Each number is 128 + 32 x the weight over its row's rms, rounded and kept within 0 to 255. Layers, rows and columns count from 0. Numbers have three digits each. The size before them is the row's rms in percent of the matrix's.

# layer 10 attention key, 192x192, rms 0.172, rows 155-191, columns 64-127
064:195189087144170108114170117134097134174132152135067098151157150117125194076123151126127150121124155070120153173164121120103124143082155128140128159096138157116171092129234067140147143103086172
073:099089136141160137088113110157133142064080189148121154148090117133087153122156115152145063107130127181135108096120148137156087121121116160177147141121161099155129146115178110187114060145062165
061:152084100119105108127150124172145211151040177160143167145138076138114121128165164142115088117173087159099118118126102102059160140119082110138164129130077099144107138150210065107125071149141101
071:176109164134157128057145138115143069161147177146112118092175160123109094136182071129141133100173120071134178130148112056142120168083185146113110099221167173073103095139176096144137110199132139
073:107136190091134150129189179136129165074047165117128115112130143166106094191126117173091098157123132054117154123138077072157160165119103131070118105123123101094132110125000136107115170107162114
067:149148107123133186112139155199201118111128053118187113201171131100144137114175139149127149157094113185109133181128168107158083175141106138081088128167125125077118160123088172076170184148208177
073:123142138123114081126135132115137119160110085142154124160106079084121131199155142129161143163077130178157093109107141134126080167113081197097163129125114139229128160151113106149121117190194162
067:181119124111181165127087179163101134109160096108158175114036119148148130125148173135105153116163129181087161129110113135113135142142145134125131119156147083099108167180217128120096176094109084
075:119143125098155153101143163133089070102107171149108107182104129117110101081088126151136097061107139188096128167093135117102112129101175162123144178110156120161115118161146170115235106122106093
074:057122111132121127138151099171125132110119115155152170114093141133112133058145174133112099071123141075133139151130158105116089192084103107079083120140173139102176097161120099125127142127094142
072:113146122112130107117104115181095117073123151099123153080125100174136142140101129091141072101155120114134138162149211161098149115127200153164065163127125063146064138138091133145133080154140114
066:169095143150116157092059122168122132160090125105192138182156174099153144129136116105078107105150114182092050138106111114116082151111181115124156088116103125082116143141157116156136171087162130
069:133099118110131103152184074124188099097118116124106159162129152058178130136085074164090147137189124186104124145108141124113126119081127149193146145133186073071130116168147128173133158129138111
064:107152145118118098142138141149197117094094124152127164107136124145087084130114045114135171101104091124137149131094100104131143110109086085124134115097116122145185141122097148154111145119059103
066:120124195159113097147111169137134143134131104118096108082178133132114125168118158105118141178145099091129118118147125156097117205078166138122157130122139041141123082099173115097118140127126127
076:184146121074132146189139110117174199126141136137126131145070102171139116077101125111125139156100124112130142122112120152141158144129084140199099155147100169078086080069135140136154132104117099
075:140114094057101156098168090113091152110125055146163162114140171120128079191132150099137100162101140084119086128149137189068120102121146109145143084095130126113176134152167159107151081125137102
075:099046065185122093110137070136120145104128142126079150117088132193151176141133098092107117125136162151149083166131105126094143145137118138161126122083123109113133079117150080167173157078132137
076:141166114157083097128121158093132121149173102138092119165107187097168161157160134125100180152106167147138141192156059138182140106072111129149190138083132177106142153067152086149184177095137147
065:134172143054116110144121143160144102133050158131087156106145118128186123106157201117122143162133089186135151126102105061135064106089174086059135111120172134178135176101132068168112134115063125
072:111136134074078140133151083100156130133108163130155144104100138141148125217184075135147170144133142100137106174099136170117137125110139150116165091080121148085106107154088117137112119088136157
071:107171150101141146128149128081162166159155124094061087148145134081155149132129148119084193151123167128159090150070122133126175056077070080146125104127093149135099137111241121160072134130159212
072:140125089161109121126121165116102082126115117121104149161146164189131116126131108095055117125134188040201098061159136081117151203180128134192060174158140123138187165172187145103111108143113094
073:115161154107095062142133119165192123110116126123112211142091128130159083145157163126136100143151154107104123163067145141100165199133111163183124069099174164110108114114127119141162120174126169
070:163134126179118145127188137108158183116156082119130088143130122111217073123167092153092095166143119157116083083195143115103111143143130146140086092158089091183127180174130096141096180159138091
073:161142176125131141179195158172158137142171101201123139090128179110142185090163085061122131177131122182152089136149186114116137179094078122097112200092140134159137117161246135157104141144109166
074:143091114157067126092146124139048108138134104140142109122119089152120049072128113139146106118144150051157166110204149123069124138102192133105138132126085111163159113155029123145135164087043115
075:131100134084121107169179144168113156156170140166137160138101121137149148084073148107176133108116121163143115105135125058149084150077111137079144176072130158108145130111061112192157109139165111
066:109068110128133095117124133151095089116140105103136132188086078108111160061108185162127094119125172184070086171140186119159134061130126129080174109075133129121145091096066148127161176140116108
070:171133149149176133113095107110154120106149089114147124109163107203193116141119018106152135112101120142135070099135110144102115120108094134166110125104111110129117192142204116088077139115145176
070:190109080211187112126124135162109148213165091095120132104192154127239165073177126144178151111068092143132102134101132181141132131149160162151132127077112159137100114121240215128141085084115127
068:102094138171146115127125110187115152126151109086153190120129124131124120142097119115137081140136137072130137133146131110153130164052044073196137150112138149116124121156115096123193125091169115
079:131128097115205133115160100092122196083118111121133085143125088153105154116174098143117081076137140133096109153124166141108116162108175111181107109088126074211115137127000135086081125144123169
070:141113145131123124070093140128099142122119136092101114128112138107150100122182133120136123117143116188131129178165185130129100109102133217130163106143178067149053166131113114173106135132063085
074:136147096132120142138106083134113129145123166156081101082115133119140231108164147062132126117145083092173107125134163107137071060134146147154132159144139167055125140149179129128210103139116104
075:130141147116185131149153070118160149101095098122195136133167148165135101074132100144110127114119184128125108098119117142147158140113132115119117131101111108162129135052030133101105165114161076
071:143158107090107161158152176115185146159142073137133107081138176133103136161080121121125157182149147129097157097158184110151147123106149125180113090165126131160130120160217151129153152106213209
# layer 10 attention query, 192x192, rms 0.184, rows 156-191, columns 64-127
072:133145192120107193089070075125164113107152144168129141096107112120109082148130136158131109129109118111112151125092148146155082119082104103100101175158128141147092148204135197114091131145096088
059:133139130128123100079133127123095077102154159097149103132071140146100135066081094054151144153109139158140184140145058105114128150073101135182137204123112173136109158170098177124158123161160120
069:176128165063173204145117164088255067190119130108169104144141127107092138105098109103122117137098145130121101142164094092099143149141168136091186110109083112120129123159159122029090092125166135
078:135119136159123144108131143111183118148130158194083136105185130135087080128185094111098138145117113046166155153128084114133108121095156135157107118120165189142113126126166165159139105159157183
064:128138132167151098173171129094111064084139112124164145193119114085154098147143167153122148086144164130159116144132103100168081185146142140124136113133128076135141086132118107096126173108087154
073:122190128049102116127078125184150153124127159091147118158107119068125129122084133166094164151124142137143163153152158118130116105122162135071118195110181124053176117119120130112128179128074099
071:153137148196115173130151121118090057154118204100139146106204167125112137115126089128156098112057076143150147134159125107118095094175139061134094045078129150135084119105063148140154177152149134
069:151107167117119043092088132156094128096135152140102151173080154128099099167108057066099076144089121163114146092130175164124104155139085139132085123166123124110102130135116122126152098147155148
077:164143133125117134054134123100050098157196159123134117073104092130108165159137063098187080125152121101134186090195128071097123116132123090119101180161141040067160142135186143171140122093103089
068:127093144136112102139115064164074104053200113167093158076096110110126123096164180099141102114105101138173100092089173139125118089132157126197160151181151086114178168099119148145118085104113071
071:148122113154148186135135114185095099123136056101138187117173073115105135151131150169133138123095125138142117134135113118129130247136154157117074141122135165091153177131095116098082147123128113
059:147088086105134205102144131096105073055137146150179106069144104177123177113176085140120113103136100062089127101152152118145143116139197150106070121126130150114137178141108071102076086075139141
068:131144132129153085027172112140117148088116153194124118106154109145162116095159160119146131163129135126115166143169126115109115089201151193144071105147080122101158135084139112109081145126142141
058:123133085079141126070099093111130139129179088129136144131114000140145144107151107183100085145157194133112162174127114175134110094173096167132130085102159122131162087078186136140150090135140224
070:130120127108073135169123134096072137148131122150125135123118127152135097129109140101104168104112112114137170108097085147119113134152160093150104133129137184228076148195096167145186153176125098
072:128168138111121168144118133134138140124115130122101127129132091131140152094162093151171131086099099130149160092088083094120097139132162054113072085106118112163136119136165185149150105167137090
075:137092139183159156051134084119133112139119095136142090150123101108085140119157061165057065135070158111101137071126127162130099153124162094172103146092140094111175120164184115148185171093137057
082:143115095169142116060075159139084123149113103082153162190131145050109154182120095116122180093157158128110096149134084213133098170156136140105106128083124108127175155149116119072147175155074097
069:090129158157108200114188128069098142162109173133153115129087167119058106188099001116124135155110146183089119147117076096134172118160075155101137142201130093067125149116135176131135184129066132
067:117126099063173140112090121135122183103160074131170121138172149137109168134107101127063096124154131125130084115066122123108139121122094050095114102149116119113195121120139148127115136078064126
073:101157124116150139141180143154126203108069129126131131145120160098109122121075135159170181103090151139152115147160134137143099084148176195115141156165153098163119154108159118120141081126136119
072:165102199131122141124149086134185111185140062156141098085133126193115146118140114137154172228114135105154143121146095131109112132150075116133167186134147153128128134155137178158096110173129135
061:102154146079123143101149138122158116156089153153120116193107194141065138152082059133141160117122172118108112110156134122142122132116118126025109069145156156080144136138118117159103096066120135
066:111132087148137142140165115127173144114105123081155075113103082110064126122129141153086102140114096111124202102174132117136129098101099109102175084111115107089129151122104113152163103158177159
073:181125089111066088126138133172142117187066147161166168139090126114153125162102078127144142120180137192147157153151110110108139110100077110094134118124138168071124172183168117145132144142119098
067:126094131151105215202120122087113099103133138103124158123064111146127208104054160099077104136131140106123148104117069150121123138137149123130139190095127159114161075098153139110163134157125114
066:102151116130140128111140148142142087096112126186153204106095141110134125113149074081124151055172137151128122150133159177127132149154041155118120122098082100119107110132144130075101149125124106
063:136096077179152040156149138138075190136118159164102132119117090182127136104128149108091144162149128136139201124099125195159118139173145147114115212121167135090166083136150117198076153092071114
068:122156175119133111180201097063204127154123069139161073141071115090155101178145159158184102167126110127134128113108148169129124114123162141081124116139107144151129140092116153172092113136186128
078:096088144145164157092168125136162123101164122135109150101054123124121150129148161072140109170097134110119182150157144127143130137122122049150110146060094062134093141128140056129101172119099120
067:144090069156163163135132128146138105060096090130167147121075099099184107082202047116035171131083127113184101142114067097081142190147136082117104155067081147148133138126132118121159139122150068
069:113072130124107161088086117124139152126161118104170125095171095126123106173148139159173054117105134075139121107146141142139148118112106071102101134146115118120129104167145109178106141131089048
074:153158124137140186128110135110113118077110122108145131154132118121108137071152123133109134109097160161084126100108162155085081057219156118085125127135097107146194169137055147108098129114060119
069:159164125141102167148126151149114065102160121147143129108129071099099163119149095144172114135077028177105171174100138184129134060133137169126148160156149167103195171135172100169180135143126084
075:112168097109222174103164110082132136152099137109127115104120159091107074156137155166204122140095118105185116170145110173108077162091136070121124129153157159193119132111082094153125171140082127
067:106122135117103134165135119142191179155140113159100130082114123156099128086156068098079115072124108151206132045097138090129094131090143125135101119151132094058121160107134093119174095138159094
# layer 10 attention value, 192x192, rms 0.188, rows 128-141, columns 64-127
098:143088132140156133090169112162107103062071141131076135103203137134165161125147073096115143142166161116143142109199137139132123096111113108132119089120199132136135149113138138122123123185152096
108:140172136090121109179179130097077114154151137140104115098160234109174140150112102110108206141134117133151123127111122091185170100156125098135087153172085163141147152131098096162102185131101124
107:120123140155101142135083132080147136166148119127155100095125094150142163110077145101096195156132165126087128101127097199188100169087135121214188146110168150108161164148185140024121149088128137
095:114088155100152071114145075186170082146143083147149113094064126137119137123135172113143116147183158124106133174158168139069177168100080063096132156133129124066162158131127176150112140108106120
104:141146125138101170089114092077179066200118125141142149124125189087107141112128134160092140142129161132130173121133176149151103127063144102112122103082128145098102124129151199109156123116178129
087:129177157137112123067123099115151121103179128145123138141094143192160153140153160143123144138134136129132097150159099096169103192111050053115106146155106172113107125142136127145113116104096096
098:114137120169136066131120121120202181148152139126091082121186187157221103130153167130130126109106114141130134072113152143141115165079142113116171126127186125121162140170115096108061077082137109
099:117095104186159112129178093113123138131153137073127159192059170131134091115136099135106068148135082119173133078092179125144182133118153137127121124137091093149134114115175136107173067145137106
097:125084080122159094180159150139098132089129198094077130128084072123141130136148163116103106133143016130157106073162126083165121147146100157183092169157087130154185140110147078110085113102097114
095:107133145111098166091104120095147129139145132118178132089081157131118110141132122084064065119118089122139150085174112102135123110131124126134155120126169137096107108164145127116163088079127061
104:144180130115137122168144120065061139117142083213145170136118192093149148114103127147093171092092112120118091153190038053161118127177092102074150121164142115181119118106160121107097076153085162
092:104097105079126155114119122206139121119174112044128132130142189104108087161120144148101133107096101152153126061169097077151170060062133138134088150174074159143130100189146190108163129160203133
091:142135157154100116105130136115121103132099051144130177139050178147125100129083070151091088148103152136133163146119184174145098127172116182162144200203089100089108108166149146087109095080139115
096:135169150107133100122145064140121159106111195065132171121078145160096135113137131119090123200087189112134120120145097114131107131109103116145114046133169147220107106136070060118152108138126208
# layer 10 attention output (transposed), 192x192, rms 0.177, rows 128-140, columns 64-127
101:104150143055109162103121189134138143074099130144142123161168123166137163090141141088151089108135121117089135111110169165109155130107101141088131149139116103105068159101112129112088141109124104
102:133112145125099109112126092158093096152122183118114114158128148111111071131131157085103088144143106164025094141101132160151121090160079138162210136140152139161142102157090107190170062147133119
093:121109097093100131118089079117108134121148091179165127137102143125104095153093098061126138094080149152124086124062096129171128103151121139105115131127117194141123115115001165100114168118134137
085:151134182103134062113123114148116158104121146130094172135162121090148142134168130106095098038162136115143158102171196151140126083176094196102111128135171106116130135074158136070148134083190164
100:141095127107111104152116166158110128110101087118140171115116175121149194100134128104107133132157114227170062070131182139147158116122091141215128090126110135125094135062086123121146167087103155
083:077086137166212116161129127106186110076096124127155187138130150145117116115099114065121152131170125168106142128140155132177092142152120179143166120129176126137068117114008109095150113080150152
092:052091062089079082101092126138094161120186093122128096144134071105125106117125151181126166173129113108188170128158102136088065192149170149144121138105176114121167067139103124137175182124166074
092:127137106103185106157140109142138147122057137075143088164093158042107060141145122154113146140095156168163136180123152111109116183136132128113132132140175143135165078114041122100114157131157142
096:123126123101148103019152114152101129144175129111177060169135114083077186129123140132153087186082132127084151128129191129089114102106166149103108155184158121161136069189094147176131103175122143
085:126132159125119180118123130101142122135176108158155152088192093083106142100134185158180111184125140199141127120147129099141147077138103140130082103113147120149129141106107155126029153141171096
087:102068164163127091141174153132112127105113174115142139115088113155081082130118166149128070146170102183060218136161166139094175146096088143146147176168136076138098165128021105175138135132143090
090:104092133195138077106102093156136107141210136173100082177141090081132106128142141178102032161104108113089092056092097125103161100119102128174161140166170089124182140146033151172078164126092120
093:147094087131164171177119092121154109159146110092109157117129142117169123153137091154089159115098089094122105118129115151137156144167165144166100145124116187124105057119092120132139135114138088